Part of a small language model's weights: 2.99M parameters, 151M tokens.
Each number is 128 + 24 x the weight over its row's rms, rounded and kept within 0 to 255. Layers, rows and columns count from 0. Numbers have three digits each. The size before them is the row's rms in percent of the matrix's.

# down: layer 5 MLP down (transposed), 768x128, rms 0.245, rows 310-334, columns 0-127
# up: layer 5 MLP up, 768x128, rms 0.298, rows 311-334, columns 0-127
down310 101:150141096115093149099113108113155165090081073101158158144090129135129096160127144131156128132133111121138170102141123125132129186110133117158128100074113116173098150122139077143123101132150126160143099123125101127103123130165150130124129140088109132121171120147103114171125143160144139115151118163130171098132131165152164103159132119110172154107104108141107164141107124153160110130132
up311 103:151127141123118133147119143097146142142116131131111092080126135165137124156130144119107121178123141096155118140114118138126079113185110132124135101115103127102152084112094104115086127104078159172173144140101162110132133137093155112125134109093165080090141081104145133137136164116133123165146138104134150148077142164117131112150164156160120138148106091106131137112137158135116108163164
down311 100:122140109138095084111081108147120122077114100168136099137164104124157120123105136106131126114122134111094163092112135112086142157081128142153117170130146085116105069134158102172148128138145171139102090148108163130098166138091147079166147082136127160142116090155138127138155146146127152166104125134149143105126127135134149149116119125130114118134117141108111131110127141121162131155075
up312 097:096114086148177108122136136149110126154149093132115149071136156106115120147115107128145097151139097126133166129133134114077135135121100127156156171079094157133153106101091130082117126123141133088162185161156153126110115136110125144107133141092117124154119081148146091148115093114131144125114126144167161099105132131125086130092117145149154116121142110150136170152074113095122119137137
down312 098:119147151113122133113085118125100172120155131148129120169105179087141127142123120154161095117140152129113113171121152124118122123145148126172106091115113104097133103123156118129103151128130106167113099141119129155091090087088123166164122106122099130093127073114134095107110146095131127096139087104122130125145158113071124157136130107138122154085125108095095089137157092169144102114131
up313 101:116109106114137110127103140131180087146159140134105146137110106119112156131125138118121112088144120118114147170132126140106147087119131178155147129122154135159167125182135078153142133071131147102116128134118161135121115172150118144141143156121098087131098171119116087149118108117140104109107075201149106120161102115124106110127170115112180122124164159133141136107141129145125119136169
down313 102:157122107128122150170115128100115151059119154089168123110144089141139157143130155154133107170124125102152133162113096127116125187112115135166124128114107103150145144130104117167170126168122108094165124110159130147143099148118138098171115083118139130145093152128105143129148107147133093122163131125148082141113135148105066169150089132130082137153120143110118137124153124105119100138120
up314 092:142142133078112149131107092112136125101134106137144111127095139132146130106093118102127096113106142107104114133168144096133114158107114125124126195110100114100109148126102099100144111133143175111090128149185098151093146089079152118072119108117141127122098129086100133117067134153122098173155101121164137118121114139097127114147118092141117121086129115125139073146124153161123123123142
down314 095:145109161125163126146136122091150122168169100133153108124107127106135113132134124162134161099095118143128121134130139121110159194137095123154127131103135122137102116147184147105081095114127162114131153145103166129128151139130122097154098172123124131107104124080113132139116139166122146131146144184105176105125122142172168147105156097105168128124116079108116176133159127143139178124121
up315 113:132132139112116106125104122159120125153171151113136125155127087086113159154111143142099141123141150142120082150148120113115118130114081120128130129118145110121149123134084128118110181162123148148110174120144090153114154087073130138111138129118161132159128095147143134165136148035153142110141133154136095090120128185105123112135147134117100147095086107087129128114119173131113162131122
down315 110:181121145146116134094121130149100093131125109083139091146143179101107069117140129117108165134178143164098113127121152126131100159133087100107113151173148161122132148126122123094150087110088135110136160109120121130123085142158151128165116134126148097116146152158121157136118098114120143114154088180126108147130070112128138129128153105116088130101152138163147111156147127138150166126118
up316 106:077137109132134141125113136124095125081131093163130131171132107113107129161118129122058122141109115183117133091121130136114160116140100149134124105120103085135134110117114179133127136089166130127144099140125136117120125145109173104112118116102135164089118149106112126158114135137146095141138148138125103101119087101134136121107140169115194137145142113071160090149158084095168102131131
down316 105:136115145136130123115154113144117094121153142104129088092142174149094115114132143111158118148107131165143089134171143123111150119100130137126150129121161154127151145141134058104139127117094094136067105170097140109116079141099147145169170172132117120124171141141099114124139123119140162103122132134090162129127171120101126185166111134135141096161157112091100147136119141096115137151125
up317 096:099152184137135140154136152101108151114131109149177099133151164177135127125123148142119112142093108110154076125123100133121134133141154134107157081147089116116115101115122118148141189101131099105120143129124116086127162181120129183133146143148132121166142132137065102114123138084108140107108119102170127120152112104114126154096111140144134094145080124140119107098135091107123115104155
down317 102:120147136144130139097117109122116115106123142135136140106142106110104134096126105097127148106124108162126134139102152139097095179133157134065145146112125114181161129086112156159099134156136117107135133136144178112142084114177152160064127170159103104122148158133145127116097113149073122121153146133098131127085090156121169108133106135138109085099141104133138156124114129125163084121130
up318 105:150103134144101086156108115127116113151150136124136156141135115149166147126131100111112092137122090124115136184135143118109162061152150144142139120154156153070139140112111150131095170144147163095154160090110150128129120102091124125135153110117136132172104122120163147088154096133101071115141130172122113117113085182167132136135129133140162150153110129154116166140136120142131155132162
down318 099:146175127139163161105144164165107127155147102148097087118081132109114130118172100100141141108172152107127086103126135131125100161108136122141096143118149111099154113152133157137136158143133105113140173124143122130136074114157123109141159098083133134119151137087154104125175105093156121095130100102166135142137139139091096176116131147134151104127141133132142118133156167128118105115067
up319 108:140143133096140115129108124116090101136103122130157146146108103136068109155124122117162146120123127129124159114145117064140081102083121135104181111118159108143153135123155131125162141098145100078104118105119122144130112132106112132110134159116177116108135139157166123158125139153157125107135170130075114120091070124150144150161182150134132082138129116126172084095112121103133112129132
down319 104:161101113126144113144096137135093122183146124111157113126094123115086112095162075140165171132115161147125133146100144117123167142080138126114144142177119149071121120164132153100117145144104133125115092125130159114127064153141162116109166132135105103097150110120091123155151172120119123115132103105162149121160085141116102145129144123163142106118128093124169111124142136146116161152142
up320 102:109144143111118114097151101132123124120142165128138127116126105129174119125115156132127091141125108125105141088184079151084145089100085132153113148110113145141188131145132103117128169125128096090087132106100098144122184063144124118146153157122101109148136121138108153133094135108093103106133143095144112156087099127143112106129131160095150134121070116103142158139152126155149133120145
down320 103:153135144130122139146159135128158106102150122122126101109125157117148152099159091115181126145142112161093137102143111164128112171118131150143113116168126156144113124169143128118127075098112131153079133161136162100089112166157145136147080099092124143159143188139110093129132129099141097158098131116116131123116125123170152166110142112171130130122094112181156139108119128124106132082153
up321 095:131133125111107130131132124155179090143148140115090149151124148059125141136135134128157107094155106091133154118168113167162127151137137125139124125108127135114126114128159145135114148121133104103111128070138142106130139114125122067162168120103102150117114135096091145090094145152120159152106111124141113141139116170119070105096129142148082115091151149141126122065084090130110145120095
down321 094:127116118140130113133128142119150157112121112116154099076127191141155138101126091116125137115129140113093112124138120124143106130180125105184073104152096117134057150121090113124116117177105151147145179109125117151132141140145120157132144089137145143114147152089110134075097131142144129145156133128142134131130115070129119155140149148123164150082109137157076094137105147156111139115112
up322 106:134139091118120105105105120159121113153103145138151160149125082133127154096090153125093138128120107121128109121126081123134109102109142090115182144138165124133116136143110153076129141134127118094112118117106142124124130081095117164140121087151119148127097163133102066124140119115138086138108147157150094143092147089059091115134126114133112170199149135140142143119127126125156095117149
down322 102:158141112137186125130101151155094146103137147132169123095134141112140158118155120139076139148113166158140131135136151129103156122136097133120124152120159099168135102134145168156149133149154120140090111168105130061149127138146161159144134163116122109155101109151123085104147105135138057128106164188120097150118151119130158148106125147101140125141086138130094128153133131091137132120105
up323 103:151149139128104127127123109135125095119101124170157106140134165121097169149117086151133130147108057143113160187125144116079133091121133143137117123133114119137133138133115116075151148116137164123130094141095164152140171128118112105146094180121146132114112150098109104190132112137134100108097131122140120145115106180119163162149133137099124171121174116163119139148088122158126143114149
down323 102:115126167126166108167119113148139117168172146131148139112126166103133136136100154096126139133100122117159114091127115127103129150161124140088097163153109130137126118115075159168153154151138116121093160145116138152152110116154123128077114100118111110119092110132140145143151106157075108135146116142156115160137095110161173143090169149165134167118135152099115120176124151115168103125088
up324 097:119131105107124124120142102154157102136149158105159094070128128092112052129145131113134118167143146147113073149117110157137132121134136118076111138106108126124083135143112080119121139153113152173140133126142091113165148108125131166110142148137139182109154151096117092167125136116143122125119131129103110050139130096150112152108145123130161116083110141138164101112112136120093119142127
down324 100:125131109137124141122091117139134158176122105158092145114137125111098140074123134142135119135133080113133099126074125094155103148084104091163106051092139146127156138116146158132106129109120132154054124118114140181096108147131130106155120121114140143164165152126095109097104110087134111163114115127105149141161124152136129076119127144103114126136155152162136105112124139136143150123145
up325 106:140104170123105099130079131127163132129109108123124101126113159127114107112126164085138112187113123088072156150091117134129129135142140112129159143151172135097135144101069149122137119106097111180100116142139120110146194124149102163125170103107122116149140137111127099135108103101147152103107150133144149115144133119101148152109164098120149132147161116108120114087093106096148141107166
down325 108:145148133118141145120113134134102110149153116148155124132130105079139114079134136112129091128107076110142166158103115121132155188103103116120149108108114147077168096172154187140084082080133154139165100119118150146099104098106137113125139128106130133127131118122098154158120134131153132136158117165165133175113111099127149131076128106116147123109157128125101159126111134127156166152145
up326 095:095157105111125092160162103134117135148190131134133107119115101154134109118160111099072122089135075139107131143156083149087126111118098132157142101117147163136116133149101126097123159120123143090142116122149150137117122125112127183153149150139134156111113118102140169131143118112141129151116119119101125090183149130160130188131118142144103119119123080111092090157152162108089145147123
down326 095:112102172111144154151146075158142126142108116114156130155153133128129115120095107155128119119127073157167128108088120173148137130163137124092135149155116142110094152124113146117142123130140121168113131132091152156077117144092115150157138151146109134116118109156121114183105085115076126141172148146115110122132106153166173181121080124117124115133178138108142143157108106116151140125154
up327 101:129147077094148142163112116129153163116153127145132148137154133134164121110144116158090149157171137124133092200110119130146155116134109105108163139089127141130119136157117154106093134150107148170120127093162118141132146099137136145104127142133107166077159108099128144119109189147104128099124158089147101116134133078096132135119100171138141091120114114142144134123108154172167120157101
down327 100:112121074177157112094124132124111155150145117136125114127127143118174082109125136097176116150099160118123157153133103136122128109149122097173117138103153148088110100149141168103140089124089130143118137100096126138197101139138118123124143117165134161131161125167142144102105149112103104137173114116145119138138178150178169127129103130181122142122153159161126118150101127126160121121125
up328 103:102101118115106125122131113128150151145110120117111111123127059119100132096168114112098101093182130082176089096148134160156112120114146098151181096120112121118123096128126157125090100139127144095133126159124073149158160149133100140104102070114086143083103138096132162129138130111100132108136121131101101107158130155158117138141135124099134135123117112161145148124154157116145124091114
down328 098:124112115156138131091127134127100111159114088151169098140129124137168117117120112156154129116123090133091167160122137124115112147142146150123105123185171154127125136114081092093117157118124075153118147132113103075138133113159124139140101116100138122131157124109168131145076120118135161111113135130153167079154086108101174102092107115105162117130154133150155077125123096143110101132110
up329 105:106122117099091120140130106154115124140152112116066140173101133103152093095115095128089119116118105104140068115138087118136120140110149102146156101124136126102165116175117162150153119148119136121137141100129111131148140141109117093125108103149137114112130102097115136155055165097144156155086106111105118116143151096131143144132146132152130141138097116088134135148086122106074114166081
down329 105:161122118107147149148105125137145094166099117136106090126084112091140130098158114168176100180098123119112103129145146142134123110104146114123117139065151132162113156158146145153086125140148143137116150111129134141136094094133133117122191095130113101118114135107161145101123144095151070120136134105162133127047127146138172126135142127129113105127119140153131112092124121162117168130101
up330 093:117140101122139135156073133104130121134132177148128129120147127137130091141143125084151105140114176114155107130156163123126120121103109070165136095089147149136106116119156128109172124123109104116159122099145147079115159093072109137088147136157100147099108152145149174176148125129103101126135127152117133127084108134094154153132135132137112138136107110110158195119131085116156112130108
down330 102:142142121093091137086128084074152123130121126154130144117155137153164124140167108118144146156097135139141118113083111119102141150140128102168120124125142146142149105138120148053142157109126134083144110140180140116117148135179121156134150124116168112093157111099123141101107139156114094163162102151134130166141142140172125113153170123066145089100108126147116103139141104146139117141112
up331 102:146132082109096108134130145115117121146092124135112139158117116075133149095125095127130100113107142125142164104153145130142172134168147145164175112135138100104113123139103069104124090099110164136114125159142127112110103124099146086122171170132101112109117118140124139172123147133117112114104138141138104142138140168127107128136131083204103141157154119100162118107093107087114118089099
down331 096:131104136128168178158074182125114114112161128114122152110137127101126144194118122139160144113112147130208101120129077144133158125152110157134152138148157137115099149122113097116122122164125113173108139124146114088124112101151116115145115180184134118152144136121153150165124109134149157168118100092105104126133134150104148119154122149141131133134130132126127128154145134132152090104072
up332 098:122136105126148127084094119190124155128157141142140067111087130143124082139109112129123102135170160138124143090139143105158125121178126099178099120099134112175126141122109124089181128104122128133123143122142123147114130064104148147126150162099120145122156140173129166157093162116140114124099145120128123119143115137105156144166150119113134095145076112132113109156137153116118090096133
down332 095:130128106131134113104139100104144167083166139129097120151156109147104181085169128117127161198139161088122130089111132148107116154114135081131131138109167128145114091129153120131096141128109145140123150143106149125142108194162137133147139122141138149154166102118108111151144125183149108140125125102151128136133090095170177105137148151100090133123113102122099108125137137111099157115122
up333 096:116126110145110093114113135124113151125102147117135088145125086084126124118185151134130094106150114111134119142127132200124132095122129112123108093105141129149135139150099115120119138130126131122127116126156119182152119124090101125077145155124155127142146106138112155121097140125128093129152147127094133126146134162123149163124109115200095162148103116173200091121146128119103178124075
down333 090:151167172168167153134078164081175162149106148106165129134110115147108124117085129131140135106115151124143129123115143163146136165131135167123128132126106123105150093090153097148126113144133140143129111157104099130122082122128155120110097118113112116112136138114139133121152133116072160088179109144135125109149171128135121133090116140148135115136151070130147193114133142090108132169101
up334 110:127115126144095131118154129123153143139105101138094118107134111138146084121151088156102108123201139130125131137161168098110134167124122140113157131139095121118111160119055122134132115098109138136164104158135126161138123147152092136124095141110092136091119122124121115088106107104100094120140119091111136135141150136129195126136152067125173135102130142128131152144084086086161126108135
down334 113:110182150136085108131180148126090132125134174080120140144190176108100110108130118120089150134140132121169119125120126125110112133156129128130165160106118168148131143129139158183138123127108109158137131140148097111130087156150109092108128132080132138165129081185109169156112139096143142141128115114115111111137160137100137122108102124128092147149152101086117129165129135111117135134161